From a checkpoint of a small transformer trained on Wikipedia.
Architecture: RMSNorm before each block, learned and rotary positions, no biases in attention or MLP, tied embeddings.
Each number is 200 + 20 x the weight over its row's rms, rounded and kept within 0 to 999. Layers, rows and columns count from 0. The size before them is the row's rms in percent of the matrix's.

# down: layer 6 MLP down (transposed), 704x256, rms 0.0505, rows 678-686, columns 0-127
# gate: layer 6 MLP gate, 704x256, rms 0.0579, rows 679-686, columns 0-127
# up: layer 6 MLP up, 704x256, rms 0.0559, rows 679-686, columns 0-127
down678,099,191,243,206,187,215,235,218,159,211,177,223,216,220,189,211,223,203,177,196,200,211,213,203,172,170,228,221,203,222,174,190,192,189,261,220,212,209,168,196,200,191,174,226,209,249,190,193,190,181,236,227,195,214,183,223,184,189,201,197,211,193,236,229,164,218,211,223,200,224,206,194,197,211,187,174,201,191,206,211,222,200,230,234,213,198,215,193,205,190,212,194,197,190,192,188,188,169,204,184,232,209,209,212,152,202,172,216,219,168,201,203,165,171,194,194,218,183,239,186,232,237,185,201,185,208,216,195,188
gate679,099,159,185,204,217,198,190,213,167,187,216,241,190,187,164,251,183,213,210,177,235,207,187,194,214,183,226,175,233,177,223,213,212,179,185,184,200,201,200,225,210,256,203,197,192,190,185,192,184,202,226,218,206,205,193,147,222,191,212,187,190,223,216,215,196,205,206,217,175,205,180,193,223,201,182,203,192,193,222,191,183,229,148,165,221,212,203,214,213,194,223,152,169,196,214,189,221,206,181,171,180,199,215,191,210,220,193,191,194,192,206,211,206,238,210,173,176,190,210,189,185,215,184,196,170,200,195,206,189
up679,104,202,220,159,193,199,197,187,210,168,233,196,190,204,217,187,240,219,211,170,178,205,220,210,192,198,176,181,210,188,200,221,229,202,189,184,221,234,208,213,231,203,207,228,203,189,168,179,199,209,210,187,226,180,180,197,214,178,196,212,187,206,202,200,194,235,228,166,199,233,203,218,169,221,224,241,234,189,198,171,174,225,189,198,179,197,179,207,205,198,166,197,215,191,220,210,220,217,191,205,219,167,201,179,228,165,224,201,212,206,200,168,194,234,206,189,180,186,200,176,185,187,198,234,200,172,176,204,239
down679,101,230,235,200,186,180,231,141,200,167,173,166,215,206,223,199,217,179,182,204,179,217,232,174,152,177,224,204,213,215,200,202,181,204,197,215,198,188,206,214,197,210,184,213,180,214,180,182,201,193,185,226,205,232,204,200,175,167,205,225,216,215,195,161,214,184,185,178,177,185,181,199,185,224,202,191,216,217,212,182,183,215,163,198,218,207,202,209,214,200,219,168,177,166,214,211,214,199,140,211,211,196,191,201,192,218,208,226,214,227,198,178,215,214,182,213,193,164,169,185,197,226,229,216,206,182,185,196,241
gate680,102,202,179,175,181,210,218,211,161,220,200,187,196,194,216,199,180,198,183,180,200,181,207,166,164,211,207,162,219,212,206,229,177,190,178,205,163,203,201,179,205,220,228,180,225,197,199,208,234,149,192,221,160,198,180,197,186,184,240,201,214,219,186,196,149,213,215,193,196,197,190,193,216,226,187,189,179,193,215,220,185,165,160,211,223,217,190,194,173,225,215,189,184,201,210,243,242,189,184,166,224,200,185,168,211,199,190,191,205,180,185,216,190,183,173,212,200,206,183,159,223,201,215,197,180,218,189,210,196
up680,104,196,176,192,198,230,194,159,223,169,183,199,198,211,160,203,208,196,189,250,182,198,216,184,203,236,225,182,216,206,225,185,175,234,194,188,216,165,172,215,194,191,192,198,204,203,198,218,188,196,227,228,214,195,187,178,194,180,201,168,216,194,196,237,164,190,196,221,207,230,184,185,170,245,197,173,198,193,158,227,194,182,177,227,200,210,235,216,190,215,205,211,196,179,226,193,202,189,191,188,209,187,203,192,211,241,189,209,207,221,219,215,227,194,179,237,194,217,206,226,150,194,158,185,201,204,180,225,180
down680,107,185,232,220,193,185,209,204,225,193,257,153,216,206,215,193,217,199,203,204,184,228,188,244,212,210,259,209,200,186,206,193,182,217,163,176,229,189,203,162,209,209,189,216,181,231,232,183,219,187,210,181,200,168,181,189,217,208,187,200,177,153,194,192,237,192,194,209,177,188,205,182,199,211,185,200,232,206,198,214,183,214,206,154,195,226,220,233,179,210,214,187,163,180,183,222,221,185,206,208,205,234,212,182,173,196,174,185,186,217,223,243,206,201,194,235,195,211,183,218,190,211,200,191,217,167,178,197,195
gate681,101,168,221,202,164,187,196,229,231,186,186,223,196,209,149,216,233,166,182,179,184,207,175,209,189,224,198,202,199,202,257,185,212,169,173,225,184,196,171,165,246,239,177,222,173,202,199,198,234,207,207,186,211,181,208,204,199,223,218,203,230,204,192,227,187,191,175,189,205,218,202,205,200,180,185,206,201,211,237,191,199,207,183,229,200,191,180,192,206,208,232,215,210,216,199,165,195,203,204,228,215,175,205,181,195,205,181,185,187,189,212,216,202,201,181,212,173,227,195,238,172,225,182,206,195,163,187,197,211
up681,105,233,197,183,194,200,211,170,232,228,188,192,168,223,192,192,194,210,193,215,214,213,179,215,212,209,201,193,205,193,208,211,146,176,201,200,181,192,181,191,185,199,207,186,235,203,185,226,256,191,211,205,166,198,223,187,195,211,192,183,223,159,195,250,204,190,205,205,211,210,204,228,182,179,237,230,201,167,217,214,206,189,177,172,229,193,230,195,198,223,181,204,199,175,192,196,203,217,176,210,235,208,245,188,204,216,202,188,204,181,194,220,205,209,207,224,223,194,189,175,206,222,187,204,197,201,202,165,234
down681,105,211,169,212,236,221,193,203,211,181,209,227,207,201,196,182,189,208,183,207,200,197,198,197,195,183,178,176,199,217,182,187,191,199,198,161,197,237,185,179,201,227,164,181,199,216,164,222,214,199,194,197,201,226,220,202,229,209,206,171,201,212,212,208,187,221,198,201,190,214,219,205,225,246,213,183,202,198,200,168,170,199,203,204,184,202,229,207,178,210,247,189,222,182,215,206,248,192,172,241,196,209,215,199,200,198,190,218,208,202,211,209,194,192,167,190,176,218,220,204,208,191,228,205,217,201,221,184,189
gate682,102,189,165,197,207,195,219,212,242,205,216,217,202,217,188,210,197,184,187,175,234,196,166,198,181,224,196,163,164,193,202,189,245,181,173,172,211,203,195,182,194,230,195,208,216,205,141,198,195,211,196,206,220,172,203,225,200,184,202,179,205,203,192,203,191,201,238,213,189,188,202,185,190,196,217,203,201,194,202,208,191,174,158,231,181,189,201,148,175,183,187,198,217,215,202,204,166,216,192,205,187,184,177,191,213,187,211,197,201,203,198,196,193,197,209,157,208,172,184,214,218,198,176,248,176,200,187,207,225
up682,101,200,220,198,203,184,174,203,171,194,218,207,236,219,193,195,241,184,192,190,202,163,226,180,226,241,181,171,190,179,225,192,206,141,198,191,197,190,175,203,238,246,203,191,184,179,210,201,230,169,185,150,176,213,227,207,175,224,194,225,220,244,194,216,189,182,162,196,167,171,199,210,217,195,215,199,213,175,200,212,206,208,188,233,200,223,187,208,206,222,205,204,225,192,164,163,192,210,183,220,199,198,218,181,166,220,202,199,200,181,190,179,194,213,203,158,210,200,174,206,193,235,193,183,193,211,216,216,223
down682,101,199,190,198,185,181,202,190,191,208,215,237,191,204,219,220,186,201,226,186,162,202,182,185,247,214,189,193,198,189,227,183,193,189,222,214,233,213,222,165,217,184,206,210,200,233,209,190,214,212,207,200,208,152,207,192,211,181,205,224,188,195,190,214,224,179,197,180,183,215,181,199,229,203,220,187,235,189,184,200,188,202,182,211,198,217,157,230,169,210,226,213,217,198,190,181,168,203,193,218,231,227,220,154,188,221,197,200,213,191,188,237,200,181,231,196,220,205,223,193,204,204,206,194,238,203,182,205,228
gate683,095,192,198,183,227,202,185,166,201,210,195,188,207,211,184,208,163,194,234,185,196,172,210,189,225,190,196,189,175,182,217,203,142,190,184,214,204,159,178,214,192,172,194,229,201,200,211,211,224,178,164,169,198,173,226,212,236,206,197,200,215,225,208,217,159,213,231,199,203,210,188,230,191,226,190,194,199,206,219,178,186,194,200,207,231,187,216,219,194,222,174,156,174,212,218,210,204,208,201,206,203,201,206,205,230,193,216,203,148,208,197,216,234,205,216,163,207,214,194,178,214,218,215,209,166,170,231,226,198
up683,097,219,205,164,199,205,193,194,155,205,195,192,206,235,212,204,238,184,221,220,172,205,253,196,172,208,172,199,178,187,231,218,183,188,213,213,205,231,194,171,200,197,202,195,209,191,218,201,219,212,228,228,176,203,184,198,195,214,167,209,224,194,188,152,180,199,201,195,207,206,179,168,217,223,212,186,210,146,229,211,186,207,174,225,180,189,235,192,166,197,219,188,190,185,162,206,180,195,242,249,186,186,191,199,202,189,169,223,181,188,212,204,180,217,224,198,227,199,201,184,182,198,215,212,177,212,186,237,209
down683,096,237,214,179,176,243,182,165,234,218,220,219,193,189,220,227,196,182,187,233,198,208,189,197,196,175,220,205,193,185,222,227,229,236,185,152,188,231,206,196,194,229,181,204,232,211,176,181,170,214,199,214,174,219,186,222,221,216,233,211,189,196,207,187,232,190,234,193,202,193,215,171,189,204,202,196,223,191,201,187,188,227,178,213,193,200,231,189,174,198,205,215,177,209,217,195,224,185,211,196,217,192,176,191,204,187,185,202,166,206,227,205,197,178,205,223,168,188,205,175,263,158,220,220,201,203,205,190,241
gate684,094,203,151,185,261,223,146,214,204,256,188,202,191,201,188,189,181,201,205,209,229,178,186,196,220,216,181,206,164,170,183,196,172,235,201,205,193,201,215,180,184,209,227,191,235,185,180,192,213,211,181,191,198,213,176,207,166,193,230,245,212,237,195,225,173,188,237,201,212,183,197,204,205,219,228,217,144,192,182,200,205,229,210,190,206,218,200,177,204,203,207,235,194,199,201,196,207,188,177,196,218,177,191,214,237,235,219,210,219,202,239,226,181,182,211,190,208,233,213,205,183,180,242,214,199,235,187,193,204
up684,101,182,201,203,182,197,172,208,202,210,197,179,168,198,179,205,206,240,187,198,214,188,192,192,176,228,186,223,193,164,266,195,223,182,206,187,196,176,210,193,174,197,204,175,175,215,235,203,183,200,203,184,183,206,188,231,220,210,188,177,229,159,174,167,248,204,205,217,208,180,187,199,220,211,186,230,227,163,204,212,187,216,198,209,186,195,219,196,164,211,207,228,188,191,203,243,230,201,197,198,210,201,234,171,186,168,192,174,199,230,200,175,196,214,222,213,211,177,152,179,232,198,215,211,214,199,157,190,193
down684,099,195,174,172,201,163,214,203,201,202,217,196,184,234,214,221,212,170,230,223,192,200,226,188,216,224,213,197,184,234,198,183,189,198,207,180,193,178,185,220,216,230,173,200,194,195,224,194,200,211,199,184,174,178,202,164,190,219,215,196,196,192,179,208,193,190,200,215,165,227,205,186,145,200,218,198,171,200,198,211,242,205,180,197,168,185,160,250,198,172,230,187,210,207,197,197,158,223,207,191,198,203,166,220,184,204,198,221,215,209,167,203,191,194,222,234,237,240,222,204,197,207,186,215,195,174,255,210,163
gate685,102,207,178,201,213,186,192,206,180,203,203,220,189,149,162,196,165,230,205,172,244,197,226,193,202,191,237,176,216,201,207,196,173,183,203,196,190,200,275,196,199,173,221,180,202,221,210,189,221,235,198,200,201,183,213,193,183,188,224,189,200,238,207,159,174,249,222,197,190,224,179,177,221,164,215,200,154,230,194,204,201,194,199,216,206,191,232,197,228,194,207,190,211,165,187,180,232,193,218,206,205,219,194,215,200,216,173,197,215,185,191,208,218,174,217,201,183,193,199,202,206,160,221,218,202,194,216,202,204
up685,102,162,207,202,219,204,209,191,190,168,186,228,205,184,219,190,231,161,207,187,210,239,218,207,152,191,195,180,218,209,188,206,202,215,163,217,227,195,192,193,199,217,202,207,209,218,181,195,227,174,200,205,202,200,224,201,199,213,210,182,191,239,174,221,212,173,227,211,208,192,201,224,195,203,209,163,178,231,192,158,219,134,202,168,195,217,232,231,185,218,190,190,187,200,209,197,205,201,190,228,203,189,219,214,190,192,233,202,188,201,207,187,189,161,186,188,196,195,198,226,200,212,199,163,199,238,170,200,182
down685,103,178,190,174,188,166,188,194,194,192,198,198,215,195,197,160,179,202,212,191,226,205,188,216,204,211,197,195,198,200,183,199,177,189,173,157,208,188,193,211,221,201,213,189,175,180,199,177,225,195,161,174,204,193,220,199,188,210,182,212,201,199,220,209,212,193,216,173,189,193,215,241,191,243,197,201,187,194,176,189,162,168,179,214,209,185,165,205,190,188,166,192,203,190,193,206,184,189,192,221,166,203,241,211,218,226,187,201,204,143,219,172,236,209,212,223,180,202,151,209,174,159,195,167,212,201,205,198,199
gate686,094,178,162,196,210,222,204,224,239,258,172,191,152,179,205,192,209,168,235,182,221,203,172,184,213,194,211,190,198,208,206,189,182,174,198,254,218,218,207,196,185,216,207,215,210,244,189,210,225,234,187,235,178,170,217,216,199,204,199,197,230,237,220,193,195,222,221,170,166,247,170,196,196,202,174,172,233,196,186,210,207,205,193,208,163,221,213,207,191,189,213,193,186,234,202,232,169,207,194,200,197,209,221,190,199,177,224,181,204,164,226,189,212,187,207,201,195,239,209,192,217,212,212,192,183,186,226,215,195
up686,100,193,168,200,183,211,196,206,215,208,203,172,189,203,249,207,181,201,214,206,176,191,211,211,234,208,205,194,210,206,235,194,241,182,217,189,178,189,157,217,197,245,201,209,203,200,209,185,224,176,191,230,192,194,226,179,158,200,208,214,201,244,189,186,175,218,175,179,196,213,148,182,220,207,195,205,193,169,195,186,247,217,223,185,214,186,183,188,197,189,195,228,198,168,154,192,188,193,190,207,181,234,215,200,219,222,208,216,197,179,196,222,237,235,192,188,207,216,183,207,189,212,225,177,211,198,182,226,209
down686,099,170,239,206,173,238,184,211,222,180,234,206,205,182,185,252,175,208,206,214,176,228,194,189,202,218,206,168,199,180,200,182,237,227,197,187,201,219,217,199,195,216,210,192,215,199,201,219,175,225,207,192,200,202,208,179,191,196,228,201,201,181,191,171,221,203,214,190,197,161,218,189,199,231,200,186,207,204,187,223,236,191,217,167,176,187,185,188,206,240,249,209,201,203,192,208,223,230,199,236,186,176,190,187,177,189,195,174,198,207,209,208,225,242,204,215,215,181,211,166,177,185,188,210,194,188,208,223,217